config = dict(
    n_layer=14,
    d_model=192,
    n_head=6,
    n_kv_head=6,
    head_dim=64,
    d_mlp=768,
    vocab_size=833,
    activation='tanh_gelu',
    norm='layernorm',
    norm_place='pre',
    norm_eps=1e-05,
    positions='learned',
    qk_norm=False,
    attn_scale=0.125,
    bias='all',
    tie_embeddings=True,
    parallel_block=False,
    init='normal',
    init_std_qkv=0.0559,
    init_std_o=0.0395,
    init_std_up=0.0559,
    init_std_down=0.0,
    optimizer='adamw',
    lr=0.00211,
    beta1=0.9,
    beta2=0.99,
    weight_decay=0.082,
    lr_head=0.00393,
    warmup_steps=246,
    schedule='wsd',
    decay_fraction=1.0,
    decay_shape='pow',
    final_lr_fraction=0.0,
    batch_tokens=[32768, 65536, 131072],
    seq_len=512,
    doc_mask=False,
    train_tokens=599300000,
    steps=8176,
    dataset='wikipedia_en',
)
Each number is 128 + 32 x the weight over its row's rms, rounded and kept within 0 to 255. Layers, rows and columns count from 0. Numbers have three digits each. The size before them is the row's rms in percent of the matrix's.

# layer 8 MLP up, 768x192, rms 0.101, rows 255-327, columns 0-191
077:076110111100093121127098102092205170169177178124121127172170177151121166195148131120130105193112102116133123172108132127119143178103122122132104094148115093156110128091061101090140122093139129176094127140145172097129167170127084137124138085109091141147093147185151168109179084104121157097151167203106144110170165179105150113189137115145150147092150167050165141153096168113084139112174124135100160144098114183139118098124133154142124122118076179119114039138234145106120166108118077125099127146206082126097130161129128133136170106160113196144127114098085114146170124106140116117
112:155078135134122137158178116120113106173121056118137112170111172139135106139117130069116137083170138166121130122143171193172141097137178123191149099156151117044149178124150169145112097124191186134152082141123111154132137158155108096153090183112121158135114167132091071158170205115077131115123129091089079103144146125137142119127119063096199158159129132110176113171123114122092100082166101082143135134153102164066139126177156093150087161143146088157124125175093112072148066079136093161144115137193087087109083104162156116114099162106102137147130105094139115221095124132138149156
111:141146184160137127119139112115107183112125147123122102081122164184109105112160153084128106204161142121087122141142125162203103082110098064094148160117117139065185080132133167159164150133158156106119107197171057142140083163135115137054062165095150134154151145126119118100113175113110110136109072151120152122113175078111174111113114087161127133138081195106101170137180082047135192116141116081118112139076131170105148141167131144102080128126061131147120105127091113123145163110164185106159116118149099139134131176120107084144124143115126179089162106194103141169071158083153124163
108:114066120122119096113146089103114173207071108193114082124107099113156144124139099156162215055139111157079169158160088160116115120106122031134132128134132113111155109151174141150103157175136158114158117228152120162146150149172124164095127105099091105124089193116126116048155169129100212141134139105148168080103161107085149147150118100105154146130148082120124153117119118087146182128157132127110129139173144140109111113088105082121111141113153128146114171116158130134129164135137174206111111159110155079210046139112115097097127122129167127107119107130077151078156141090113157108
085:151075097170136100098191152098162130174165108168130118121098189120155140141142132131154138146180049141096124117103109144129137117164156114151130142129111098059146169139143107140098067170102111130171157172137153133102095123190120117122087079165140143160172117148107091136109110105097071066138091110061157130125117063107187142158157123140105111175086154133114161099167133157114109117125137110160047145156098197136114112151141200129096125170130193132133046133155109155124203119150083151120112131124125084104174182041103110085156149109119167153154153153121146105142098144059138176
102:085128157125183052144144126093165141164153120107087123107096132143122122171104113092113094098154068111135107178154134191149107104033143057153098117190129182073173123059148132163133126118156167143148148145151141094133126124134155151145162139098086151124086126149129148141154218086114151130134110171114131131131084171096098123131135116112154124155170121053169167128133075122062118121111118076107123135116154210160136121131102114103098109115173147180163133141110129113066105052114141166117084176128142117076154133111167100102129059148091170124144149145063140174084164168129135171
097:138130143126141086134093152136124181144164102105116118078135123099145161198133085117109163102141118101149138078117149142158116162124114114212110113156117161141096115109152150174161157195104148144087085119084109053120134096109141131143098087103082143101140166116164124086129131101128085060094142185111121158165124203136167144098139122142144160096140177116165194174157105153071199094192108158080118087139134181071134141167116166095113172125064100128126162170202138142106090114097116166127091168198145154078097131107152108132152148147176144175110110166125136176128080086140125082
103:147104132131144113155102128146093154139138118123108126110120163126130105156148120074157137128138132103170192185148103094138101137127075146128112130096094171095106089153163147137089167134145178191163092162121157184172158172153134169107144119089107117116136119078229107102140132160176126073095142165129114119138158165120171082113116141122106167137118130063103098072140115108110132105161059122139138116048080156091212059156135127147118116158096146123149094205172077116042162081138144096139115132165163171178092166094081145137112100120138187129119097203147136152144131165140133082
099:155133108107141091110144095121148120097151195113081080164187072138126108177111129090161173143134080165179107125119149154178139169072116100129143150147128189139084149091133140123154099140192114147112161196154063125147145187143132119110104117142084095152116109092137095111146150186126094191140171169108142120171194133137110082146167146138124150143112207120129185191081076100037096113102123114096141092094104104106134121121060132105094133093150147127063125093063080121126114116160144193100122175141085145129112171139157098182133093122142133110110152106149153180073117134141141122
108:117136128100096150088130068090137192154099130119085092075106120167144121190140083111149157129156141134087121114168149116096153120086157172113129130143132150125153174124119150176156067144142135192173125175173079132153169143143157154069140159152140139131079157079177102103185116158167178202172081115150109099098220145100197076117151111109132172100150110096157164076128120117148127133118105126127165116085122101125100102193093119128087139113137096101152147181102105133101108120142164135142128172123078172181092110084145146034104108117114108125090086117115145161101109042148129162
089:083119208132114113062078128156140153149130161164087106087199119167198181127163155186133156156128178170118068126096195112141149146135114042167129152164113121124158145119115089110137116146064097148086085143128090089166130170147069154103166157070084103122079121180155183158133149128100113159130095155108103095134150102140128174152129077162143146076086193118147123170120093145144116138143132163092065155113139103145160171108141120108124140088096180203094101092064167108115115104137084117117093160139122157136098174125151122132149134105178146166174148145113077136131148127141139124
096:144063115196121084152141150138181120150128130142088094126169108154100148111159153123160107125124071112067089132146145098154097145115100068189205156159174167114124093142128140159085142121164143124107142127164149092126153117151105098075130134162130104117095109085127172150087119150087120174131108209111139072163142148099121072198132098142214130141049159085132126150187146107156148123154135112113172156084143153120197078102129125137112157172154161162164096149126104031097134109179140145087118151148122105163177129125101097144118079090172113078172119161120160139094135138096149174
094:124108126133168063026133157142107152081110142131114114131076120174125187133155131120135208132102129091091116139104172194131086142151082085091152140099150138117172133102140165129104126111154166127120121180145135138147180114126089179132109076135137111167108169127133125125166148111141141114154137146080066110109156122130110094149144201138139132075082173149186113118178117129107083130148132096165225160137152141100136140143084087060131110112115173133145064112091075157138118091142193141106104157151163131121082129144175147121115141093084158087114034201177144130112126140119158074
101:131130188118173093134143056082105141102157065173078115139125150156121100157132106107117101092128023128097102151114162137157131045076116099124200164153169097098135190117145161108136102143136148100167165184154130135113144139099109137135090130177163124108056133136134122110158208093146158160142142116122117078095121148125105106119131086186109133120087136085169178164149159162068082133131091138126141129165167131122159101162089156107102177105147146131039108147139155136071099134130170158104120169133146127078102127123148154145219066118117107117090157098102169164154145157126150164
092:068136164171177193153148165164124179173143162119126132102111100191177154123115191093130174117138149092091126154102143154119098064096117154202133082150140133165146081106070103136116125178112141122108141188090110088157115126176075133172151130127035158146065173129127141102151153165118111173133082164090088109172114085128117127132146104134169136133133120099097127117172098146122152179115109112072129190150116146132176105186158087099097145111116130132112095134066083102079089089162143151135099124153118142124100118129087095124164131137124141117149061212077166145183133080128152139
094:107071178178128122070100081108154121138134120109121109108182125095115111117182162163121144177156118114161125142079186100212114123168145079131161092143192122116112203145135161137151143139127109138188138153116071119123146169115170177090114106134186148099162137145118142144138167088132153113078172115068071083153129137124128139108138089126143112139086158053138087122148052095156131106089073094122089116099173128133184142125148135167106125127148140125125127108095096059129075085133092139162140203164172157164113136137183173129091152123142095123079113221134144165093123137105159097
098:163121202190112128106079091154170153133136121143090111151109177165130126129086160057177141104117137108113160139117159076108093112125102136161227121152200169126130119133152177121116060136169166104146076223174147169180147160142130124071155100117088155116114210088149145073122139141059147142105160093112099071124176105123148111098133105119143152113102113097114103112127137093096096101139120108103185167147084103069162107153128156158103176161121135093142125146130132178115087064110163112123094162189100180114114112126146100102121135122199156148109094124140153139176119105139141144
113:118100160104143123116127110087094113173125126099100131120115136125155161184109111122152136087103149150086099136158146167140095131063135110143139140164155129115140118123171121176188073120157103189148071091131117116124180122093121065142087080086136106074137104103179174146154151138127127111133154108135073088138100151095143154133162132142117077132129190104105162157154092157144140138111091139154123117117192130070112173179075107165106147127151079125093090120180164106061093088181200130159108163179120171133028167065135085139159090162202155128072152143124140126109064155162149162
075:105135109170133170104143134151175163151132216144080138136119176128205067143095159091151150153131133140164097162078102105080129189131102146124129195136094147151197182093154131110137086155126095140143150105074053120156160094164124080096110136095121093141147142146107177143090152115141157087179118185143138137093110124146114108137093117118149126131101150097192135119151123172112148152169097161121112086116096147143130124147112228130095145141082149073100079138127145155082105113158165188108104092203121148124122188105103103148157099129083094090077103180141174103100072119146148166
101:098145112187131111128156109067110142162117098178058121093117149190176160175121082184146137114115118218088146125171132129097093140060118068138143111134195133098109120144087108158124133081182170196105085124202154173109104155130084177101147162081140180162114131130124115144114142185104127121154098125157133139141153108093131116110144101135124110080149149076152177095147144161130164081138139117182147124108107133066107198154152090162119157132121124127142097093161142101116182133108196141148145135187086165136103126152130115107129120078166118125099055094093173127144080064101100117
103:125076132114098097120106098096178118130150153120103098148112198118157150110152175108169162172174140122159056173094096124148091105127140137144106097095166150151123086045195136104143097064138156104111106166130092190168144153132122144126068098083144158061167118158181125164089161149171170123151175138111095102121185129105129086144061145147136121144108180077180154141141097049100112099139107056092128126099110122114146110177110099114126126122169118083156103161183092067122127130121159113107124212141115138141084142121135104129104130082123142143156206161126144156140194113160142129
099:138128182143075083109079103140090088151146082154091118097142149112154127204068119076121124099133156129148115149123145105111139126076124127148170079172164169120141163129147105151197158122090120113135168097105078107138223141129124148155093134140164079092168174142149108087114201158121124126126215135081111147102104121095119108088127102123131192145100146173174147104134136169126147103150107153115092143149153151063180122146129132178116155123112098125076158106136167152081077103146168158146116165167118170086105145078181120084160124097171175142076075160101206153115098096109127091
107:110079144137139124123053129107149167196110121115081124135125127126150160187154140080141105116132166158155099171144149074185097149087076096141139050162146087148144181114143123178144150160151132126114079134160102107141186169159120155085140045095142125120162145104114135109111168128154145160078156151108128161182158129108122136087106052193151130138123160126048140064081116161133153095117113108107116119079154139076118152125102138127128153110069093134093153111132168063105117097138163138124121179151123164154069130184134119148128090105208189171163061140091169150132123136103093152
094:108095211137152110116163113127170135089115100141131125152092124160114144171102152151089069068103120147140112145142149142108089103099135049096141129179119157094142125132157137136150088130176084171119110124124121115158221147151149093107086174148123108140097118119135147148110136111070196190158112122131134123112132143107123121166218151107143172082116164079153119103121053111149089110157136118153140163132083136090217137086160090126141126043117181145126091133080140109092078131138122150100119095107172101147121112124181176153161105120087114140149058058093130154093196178098132137
098:105085162218134147144141157167157150165101073124151131184109131088197167108115143147105146111108119149190114177149086179091160168143142132178142134154185156149176096111076113130177134110101120141087074113162127085122128094166132084175089126152127163098147132158190177107172159147103125112150148136091077102134125116103098158185140142121241127142067155143160106140105098116127110102161139095151111186164158179128131100102187139110119134129094110135138078109098125118139126099099115200122126121111064105114044158120131151067165095123152159137101098125105124192129134087143111093
108:104153172158102156115091148074138150143060097132091102115129165102122125081133131144133178161147073177122122126091090135176130121144179142092130154080167178075148135111187129136174136153085157138125132090151119196069074118125166148115096100119100124144155109191127185145093174134115074119163120107158097108086158175106152129182129141121141111164088119132116158100085117135130148157122057107108088136032174114190118131175152097153102142152102192109151116154073162110099134171146185092119141141133042170173124174154128130061156096126156117177136145112086173101110156144153141146
106:118107167171110049130132144118111233171191095141079117054130134154176163172087164100114173126123099105079163104109107154151121153107108124159113149143145116120126147151135151152132113146187149136094105117121126123154109187135046124120120152119095161080102185148158177089155119140027128124138053152095120077148120119136094122142117108179173102112099138085128091179177170120103133123142124092116108168141102180166171161121145136082116177124113101153156114139103099100169113063103086199137121112179085139089108109085122099132122128135186119124092143185129099125126108192090117142
081:129164183157142101123131167106140152118153137165092098148127144142133121134177176134159115107093138133167143109114117213111156147152091115167101188111146115131163115139030122144148091139097098115203142187217149085113136130144081179151126161132112178103206109146184132069095111074150100114221130149130116129088162115084119131119147152158103168121156154147145146063164082142110140156168134121161105110089080127157173142152088154131115147157076115110133092140092157171122170108113089174120128106125107130102134145042157106067103119129157114143095106141134137192097100076088138082
090:096151175156132157127110045130134136177091132109079121104154174104087137187184150150149129140144121108155136115172143150126137104162213060121150124157095161042108144132131083146169128204162129109186156162092042122104194167107144157133137163103149157136080096098145114138091149113152119123136125139111143118186094129123112147114142130127131144087136144080115218144100155124117103116142083076104089115126162120107152152141107151097104112096096119118040167137159122138128124108159169122167092119123041113121080174079103069143095086145132128170116161127062130101093162155077136107
086:138091129087105110134064022125107149113103113154123088104140140203111177155126131178150101122121115109122124117117134113174087044141129147112192132099159119146173193111148162139172149100125134141139143153100141183081101175120094146125107161096166156132109124144175119175107119144150107116112117121161139189151131126089182079100137093117122156125090124152115139090173140112118176032181112065156109180171109200130111107168139143106099148152146139068068114163188168106119109132103166121129131191100083160122111094171155145087146137050129151129120085138111168125146106091075146161
101:164119195154106106154138110133068175124140120134103132173090121117118116220130084156151152095169104109094151206134138175129098075070136108169114148127113161129119124123097127161177136152150108117143183100165084157163116128123126101133065170155169088116146141126109185126171143121173078145145109091118115141097075188128156143124192151155142193106130156096145118063177112138140181074102082119208154104136110159132118115129129100098115159152129109124101070153135125133128155100167157077130112111117148158109092216150160126121172079127091092159127092162076094118083053076113134090
101:094105133177106143122159129093126161122078088178104084155132082198165142105142047098116179166160094099153120153130087122091166097113124086155154091132122119114191129147144175124160138120122111109113134130097149055096094164183082066117076124114120166145109097081143115143178092172165099129152133138157174107097123156146174100132220071158129169175128147085136143149112071097151124095141115114181150101080128204113199081103187127103119163158158145114097137183163092102111157153149124193129159118136131126073131134094105092153166096121117107205114147140097109145125123096148133134
101:108108168159091100117171121141157097205121128161079123129126119144161075127149132127168155146129121183077131128138172090157101119149097072114148056101132147050081133153144163175074108155124166129125108134159095130156111148096120179074152163135103159100168123098168086083186157133151052099128166131125144171114183224106119127106213140157145101109094190145087116147149074085139102147139103169201114101109158140093184113184172073154068149130152140176170120108112120106112127129144139105077138125151118173190136150128091159085112115098123129146107135100141152119112168106122120134
092:074130144194111125091137144110075171131137159145095118098082065143109115115140066121139209151186139093136051084141152125116080071088119089095160113127179143082133168105109114171120129121128135127145107135116093106214125126146157174103134102102079050134150116117141121081102117132127153035211121113163097141119142095114177103164131184153101119126127155161183142071133080135165154064147068140149127152128141146097104159188116112182118165112149119100118117081160132135101176148116122142152159137154119098098111131159110161135111106153130147169149037157097129190119131112122085122
093:103116156141124156113136110134134156188131118171152130127184158121130138113153089169255110099185086116118111138138185091128131113155150156115094095154134149116138101094131110154129103199130165142209138147101129073083169148139101108079085138138163141141102100138122165173133114143197091147132086136080129153160134223091138110124148075112135144150072119059126102113136100168099152130148079141131046104117119196150212178121116131142109121079096122115157123149091116113133142107123088104165133124109108144094098154199109173093124106042117109158123156137102157100112166147127136088
100:097089095123174148112094152098159179181162164159060100166145174086104161107190112114125174109168134123127141139098114113099116105157083109148141157139175079120167101070171136127144131167120157136102009134162144130122101171122089181118145135104131169117151086130132172098134101125125064091112077138113119144130136094141142134149164072111123138139110130148128135104112132143132195060125101139124063066130124156105139127186131079150126167124073147162099103148089138080137183129113101151134090161185178141142118134180109134106132142100158190220198122167120110157080123088162150161
131:083094169155151141133118150090161157140091167191032108105115139126141153131192155129144102130171092207121146086117118118150098059131124130120221078123130125114100119073205126101102150113139129165139123081107097126078099154169125122060118174082094126126099119121120141163088155108124093103187118151099120166058111131178136147156146102118133172112152206111108097095091116095088079118187148103140125147131155151115103115109157065075126222085102141136146111120139101128072134146141114104192126181134139115125123116097125124111153120095082120124121081153118081160107150143145060129
117:122105125131127120114118151109126134159163125166066106153127142098112160109154026132140065136136119155146121184181064080134120136149132125153129153151138130107085144140100102151154133194220136159107082141174091095090130153119108122092114166096179129104112122151167165093128117157082115130120109160149180110176180177119122055167117095103138083078095166078200166159153117100114114090131109116132090095054177160053142159092190139169112141146108160087155130097144190119139113137100118097144166168120095171139148204146089151123173090096154102139123131162137120124091076157148142108
105:064079146123152085167129096123086177129191106168118099178149117101114104114134108152128141058110072151152126072090086095141132132109089118166109185158159139103133187113212103117129089159141113136202083151126117097147105154181069085085124157108170105157105107120125150181138076152142094141147136144139125084140109194124151061185132128182127181125084165093148113162131145152126159068126119145129109148083158138159169093087112122139133132091124174074069097200163117100140136132102156183093119117142138143127138179204087147124163112093153118165096116162089105131122103145168144160
104:086123175143098160118098108162137126112098151123149146123082119165155139190122105154180154143129151112108118140108064138110089088127183152163093144106117155107235145134104146126137111161152122195088116155148065166133182070138123113086096112138104116059127182199145143079180141121109129137116158125085088129124069132089139122128147156092134128126041196084124147105116075131145135117133111132129124150118145101145177188186138173124128145178096106127143074167117194143084157120152175124121132113121160164130072157044162137090096055125159110111140131196169167135119108113117117113
096:134114113177056094135139144115126124122085108116121100152132138150153146110162152166114149191089081111128111128132109153171084138184141116170111182064142178120144123079138117157087132177190083115135155129096137154161094105123113134183139155097088148175105168089169122104143168113119119104154168174066134122168164140142160076141145104147160094081031147144087151096116142070145134095143112086149070140098154094124170128145165153136131143134063140053107095101144167154134082080152107166101107188178111184099192137126095096135115087143156115158113107129176146111133163082112164048
096:114092179109086134149079070145130113147074162117107131143142111171122103171139139119141095136130110111142154138155157144145121123077138123210127148131125172185095098132083113131199117094145149126127086170168082183145142181161096140089138128099100120065177121131154128088070173132122134139128151103143177173101152117090102145066140157079100112119113198097131135085102102097092168165125130096109171115115157199069157094184118115144124189134103132120163127108105134110121208122114127153100151105176107116031067127077167139059170159143140141176137143136143161139143101075188113168
104:138183146134112123102180123141124142120135121154091118098125121183111188162118072143125162118136097194108108143090120090104083074144124118130126130148154143132097093130176148114147125205088140179138080114110141121139154143140159100041113130087104157166065128119153178121209135095149106094192111164140162081107152156116199159160127124183134178104164133107140099158035133117163139084138107153175103094111100111117106141101113133091108122072115142110082098134144139066127083156171178124139118155179178145169120187077084121093164075118135111168124182065076081135108110146134143138
100:143116131114073115059104148133133152126131154150083120137143120161121121128150101178123162175109138140125089116123118175108108118157161080165131156133172150161141109098129140136126124096130136157149106148142081140123114172141100185110160085138120107128093144080158124197125112119132102099109143143117057087088180114176135090147148069124161169094155133096135162174153151098092155111144127146132150204100202134186142111090152069116101159081122107164052115168080162094129077135089136143085135180122041157217134127211155147115154090081101164115098096178152181147069152167122173125
095:118111166133122103046081102149144096105190129169083078154149187166175111199132082138145107128131086138152077144141127095141114094165155073156088158178126116169112160119142095128111078115172145123199130137107143114150134181127060170122111071163157121083164165196103139094108139151178167150184105163076110092122096100155108135176114137094168160146100094100149151095125102082140152101168136146130134140124096168162135147142132151081142171115161109150168107125135151084113161122169188117043129156149133144059136178153120152136113105125121131059103116135095179145113177105103182091
115:133087145163183115095099105196093132098080172119139055132132141124145173084143152154154173111161153131135128091122149149151145119159170158135124093156159099035165101090161120141100098167154190096179069104125097164098118172137103158109109093128106137110177128109096131113092115164108090149125123134135119074130132170148141067155146051109147143064108115096136150230127146072130107122153117090130095166107160120154193144130171127122095160119109134029116118145131126118107121126160163125086115192102074145136087108159116136120085098059143157164135161140171133128081129138144208126
097:107119112180126137159194130148097129148171095173094092125132146116155092117145096157136163095145111157111133152154135136128099104151163127135109119144172125146231131120135134142113101109137111214129091094133155121148119106201064108167130136129121152131142132150144084111145099138099161119138136108113102154157123119114166105133151093108141161138135196099136175125091116095177112058204119121129109156163136179095129102118117084126088210119129117103148109172148116148100162119095133140105136150146063174169094198116110169039120054101132097110155118142092141108147056030088156216
083:105083189097150092071161115106135117154187196112113128102125202123083170107214036099089136106141114121119096124119125164162146173180151112142175112124107124111126162118175112159079108156115176141122134111110122105134142140103121152099136079138121168110143144094165130129190131141117119134150098212179097081129109154139109128198180132135135072134063119137196168130104078118085147180106084180167172126098134170180144118163135091131119158104107118133086152147121124153103098088151093145132124182089099098133121189099119137071152146162171159091083111127131065157103104140159129169
098:129135201152145162093119126151123154134153156146115102175143127113138105116153173126215139094194145100114105066144148108120125111081148167179154135183102193079092095112151115164140093175136161120163053185113094086123117115170107117104155101108133110083153176103139136036075150185153056118132078096099137080108131183147119157109111139101143133178062160102119105148150111075111100151155137097094093125132121139129161109170093174103096134085165133162089147108119132088133157100155164153096095137101130147151118140065125087063147135125138105163120142184126168161089135129186144197
097:133109163130091062140148131133080202164133152153147131111142163201108142217147069140114203118161112130158129114119104191171142081103126093129188100110148130134128108108150132164118101144137167120128085146165147119131073132099166148138043135145110158140139130132141135100209109113113109096099127165097087121115170088097195190129159101153152185116126153107157170166067104116119171095155124142134105168149178141125081061099115086146100092096104103094147138115151105127151092124105101158145127139116117087128087097117182097108151141161136131148146106081048100161087200104190123082
104:144100180096139077126080112145102153104131175196066097123133136127116161193162125141137150141110065128122133123149072139126120135151151074142132116132178131136132098079151111164188120145147101151149155106113104059118172136129067108162078060080131084086145131140198169120189192159099119121153093159102126154161125149124110145134166137147175123140107154077132164140211144126061175057185126152150055160144158199082134094145137148047110150098087170134061130160156157122105123092130109131117137117133109098129093145141138108097152125109156111136114152190130130140120065140095143115
095:101127123158161152125089135097117118190130154163096113182112130180163109166123052173131090167137106165146114125122148116127106086125166073103105073138108130133102139108146165099115132199151125130103072165160156143138148191155050144102145113124067142123148117141111140140166110105112144081131125130168126103069132124144154144182162083091170180067191152094136129152152097112080128090164111121102114197044132188126069136135184136177123142123093082134096118092133102097095120182130161154134149122113132125148122211135121123118203113177102105117107141125111101146022091128141096158
091:132136113151123110124102096082112051149212163164075098071086175113142089142146075116169113105114148122129137105111206166138106067130181088100117140154135180119099181074125116126101056148149112060110166116167117143110078152118129144160113150128087127155158122144106205155172117130087114125165085144128112143120163170159141131153191135165113118133121132120214164077134106062083118143123105105149172075096119163172117146145140140072104138116126155112120087140158109110084154132134132172088123154112067097126166169079112120143144132164120068128135157170108159144057178084150162106
096:138129185144114202122124119160142157119142084165103077120135116116112123139127099143101144118146080076136083169136144116154087079166155113122149165175132152128126230128152120116188186184109119130160137125114103176134087135106101133132051161084087131113097139130093160151123154155076146110185123155108103095143160136135150101182212126106106123154128151141195082146131143152088109126116088080174062145135110157124119148067195136103114117132163167141087113146103146099073136099127131126069091182170060160066148162137052138103182140148135139087106117151096099148110103114114162188
102:114122117118108114151150075129154161140082112123131102142091128159184129133131153101094134154143121121043128155112092125181132110145109117096148155100207147130140112108094218124097165103121144143081080216170112123130104166102128121135143083092115101153142121164147068131130122151139104106138133183131142146165204112124184120206147077164089163115091152106146153141105114152132152083122100146139104135140123109103114120114102148137085145130071162074040140117106131109150106105136137149128095158175159227197114154105114090111124136092116157115190099149139170083088215132202168157
100:123127101204122132133089132142135106137135118118131139178064137145147188146146090120108190104186099156107156180098127156097091106085167106094184148145111163126132110134129121130120112142113159106107114113114110124121176122132142129141104088168123089176090139114115194088152161085182100091157189138096115105158092109111234091165108142121164171126146192109148138146091116168170136126094119102090168150182124172095129162183090131099112108167081109137115139127168103182109140122145166169152106148136108128071062179075076112089163101141187126115163102163077150173080082069186139112
088:128093169145111092117073128116084065154150142128100133146116170079127155128185115160091107127129130129121167129166118170111120138187143138179138169112093153095162123132106171156102071133140127208150114062077096180156130107150132114154158099129136164050189114143162132158096119160127129108138163091104092170103126126153111126180164104058182140100080124157076120088174164151178121127146061135162119118103171086110166134149088092189116159134143131120109101103109065089040161064120104131134107179167125167130114185090158127080145081139161155096091105145140140129104156146096122188
105:189142164192111176110134155170106135100068159124110121104112123090150124132169123112178185160159125155112135120108110170159124096123171122104142176105147172076154103132095149154068158189160115149190077167155051150198116159154133148099165125142062162200138112140117128114186136176107053075135060183095082151129137158139192149135141117103123161097173158079122131144114115109106150076174083107110075149141107080117138143093099102111105084154143135097125073122096130107127111120136196122103125139148137182174075144115082121144154106100113131169119120192125133131149168122135170141
108:159107137186146119136132133116174135133096061178108111140111129175144115148129159128159144139157103160116114134145092092143085071162100087136081074158117138134134152127176159151159126107165142152078140092160134197082133125165127145084111172120112186084123141199090128134156139175071110098118100114146167138147201158122156164160161123109115145147117185048137116120108065075086139137198082055080096133109100159100134100157195130115076109137179131153105105130146100061078109081088142091110121209187126098129087127117169135113119148091106082181108127150125158136138133097086128130
107:099091105139152152118079104112096136088099194121107159074065090088127185158155153108180138054167154161142133096169167095156105103106146124109106124150175166112103124111136112218141144125166128207133064218139088177178137134107084128092165102125118130110145186094102155000079121139096149143099144133149096105164122092110130115122165156145102129094129141134112131124072100124114140088102126078137122137129144162065163152150141081138116136080116105052127107137128150137097152114125136137147132183179100144108144125161101153148133140105129140178105140125132216136141124164116116147
113:111150154141170063083099129125191171144148144121101108123097161146111142124199104090137129165106124137097152161167206164144140114081126100053139125112093137080157119108194172164104127142187176165117152165148069188147127163140127156067147142134070153151116148096171126137177102187126112106118070164118104119152133132131133081115129106171172135110097139044143197150104129081133190061139111109094152114138136092195147127139081146050091159166120150100135079158167055104136080129185152100069139130154140123105124138122148099135151121121141106127120092160110128155140171154111140134
105:090088134078126138141098107087116174207096125141095103111171170146115180153118087055118107150152053120078081182186105107151063089125159146106118124175160094121128171096124111123170141118133085151139087131116131154166123137166147112124124114155150131100097143173174165133103119133141103098122208073115148153169083165095128156124141056180119116110092141063110148110151115158126135090114124086087176136134161114092166138176149038146121171135137135169053129118164121155102067100103157204155116160131145151115099131141113127130123080107125137185126152159114202082143119096170123114
096:119089168118149173122074080081164089151042111104139125171102125159179132183160146117149151143123138121172099078127182101131077115134153119094112099131089228108147110111215105140218104177127126115149103090142122161126169122122117175123134110137099106136129092111114147145101096164138160118104143144097084140140093154114150142070160179169172150118136197091100102115151047126136091120149097116094115150093185115116165122113147103105115111093094142173157133119190109106123120106104145135097140138152144131043106177067077088149142120157111126185180167149071125097149137151138137078
110:087098130135133121096145143092118145112090123151104112173084124165086149154172077117150155050114120126081175105129085122184053094097136110167135104177142118079103128143131108145172082177123163127091108150195101137113145167107143167145106162115119183131072152198144141123119184100127068179125105133064071081121146138168140119122213135111156140111121133172119114145120124141144124121100115061192118166133110167121136144147151088090091131081134158159158123086155155118145135108116133166110134110104188128094110137150127159107179116139142177103109131132074227102092178048160154077
090:114179118148167151156149118159134140170110095103109121119144134149141168158132156111111209146181189121147143190126099126132128086082141097098077162132089115088174139115128134140165127150199142154102169150157073147093099169168176110103100166132151083139162115175138107136158110108139095167088098125116102102132128133129215119131128096129129128137161102127140110175074095112114102096096026143097082121050072113136104145117080166152082109129129116061150115122146157086126100119177169116132099164140175180136121127184136141077107025089127118148105193107118136071087142143158121167
097:040120137162116093092087042137095163154078115169061110168160193125148127123139132141121103161100159143156119117141134110124094124083157087120138168104105143096134116119143158143139099152201114150120087147162099123101167159127118205106128143136098118102077104076165148146098131133101115194186108077184071137093146140131125087130165086177158148103104086176159121121195160106144153160111124070083182197080131173075170110162157142144126169130099137069102109092127123135155149146173098137114153123130097110154135138120115109048106095137180132126122067095083143135125171154152134084
102:120099129142073164129152098084171129110071138166068105180095092161108167128178036109155109132165067125137116206163142109116097164149115120152177101154189149106101114085152117129145106115114167130157155122154085147129162203107164149084103151168153158136115127134145123106186101183174115113149116134115141133134237186121155080126192148107139117108143132144127162150113154158123160121158122109199153053100108150168130106148123086144129082086056144072101104147117116145143162125163137083076125156112094115079096164159101173071160107109188152125093119123126144147131146103142140112
100:105137116132145108159125073100087115065097134147093104134143099170181162146119089083164150108181113136149114118152107075131106079069110126145130117205152125109058103104157100126150135149145155134153082121124055131097126145112129094059116139116141124134066142115150185140140180125162169178164148167150157077104076141106157164158141135190124111162120125110165111158138100111113153127091110123147135176076133151160138145097131101129107137096120110085122168146207132097110054149138176126120135159136155199107142096138099050152191007103155124161145131145148134176140093178172143159
109:157062196171074165088171127129128153128116089141123145152142181133161119167126114130136131148154080181111076120176118167112053030088131101157160133107126153080162106136186157165118092138145137132151077168122073099170143128138159119155113105170104160077119146098153129151109180114067112141135087058166102107124122069128118151133138169099132103149093129144102158156191104117126078121143118093135109161176132164105138069175153085132116181126174110104065128108138080142142102104127137153117151137102091072168039116082125119095119109093176118188128136133092155148126082148103101171
105:112144102156083060135087084124092144083103063167123104089123137137113099170110127138114110099167095144118100167133163090141097088159117134150184118162160154146174177141176125145133144156129133154130134179136148147186173100184107169091081075168154132122119141085136127117101144146128132135161193103135117137119129147094133059115111158170200169166107107125164099109121086086159153135180123081092109150068124098091202019179101110122110165164137097111059112156158123098110128084226136137100094140174141145195102138126142120100134123111126167099155114128108180130156118172109152153
103:057065099131169147086104173114130087125115102140166087082150158185122150126155090164123208112100153178136113176107104136153151089086148076215135157143177192147108139118138072163134140153176122140100088111216136098104159118191125100162145133103107128108123156183111170142197143128080154102125095162092142137123137120147141150122120092149176115131131119106163143111130134130095096121160086114169060092088151156123094119098127148114105115050126155123129092156139150076078160102113139129077107141147126091143122120127087087118129129129186135137118106160042120185130069161160153062
106:156132135149081091082101138115156139120133075143154114199081156131130106069146142114161127121169169210115107123137153082139109107077112119097195099100196158027122139105085143166118106090135153134144107203143087135093146162116141110055130159159072087140092125095198110111133119132131185135145153137195053100104172124137164123161138116153132165124081131102148125139112110118130090127130106139127086112131198158106150082088100098104139156115122135065161139107193056126094100137138163128145122172094144124174113091157110100105126116072128171141107089146143156163092203130153116150
101:113154147153095128148132110063149171133160111104087113060097155150100118146137122129178170120120092133169154129125098141116079081104104129158090151091120126077148148069137163192129090114141198166145143186080149113167107119126128201138117109138175145078085171055187165118154162176146092122140153137110072149174217083085129097147165161129102082143096093109148164121153103124092156122163103088137151122092080135110165128131167175053121155170102137126097122139181098093138103085094170119103127211172152159126190118149142084126145152135145126164134152175160166126104101102117101125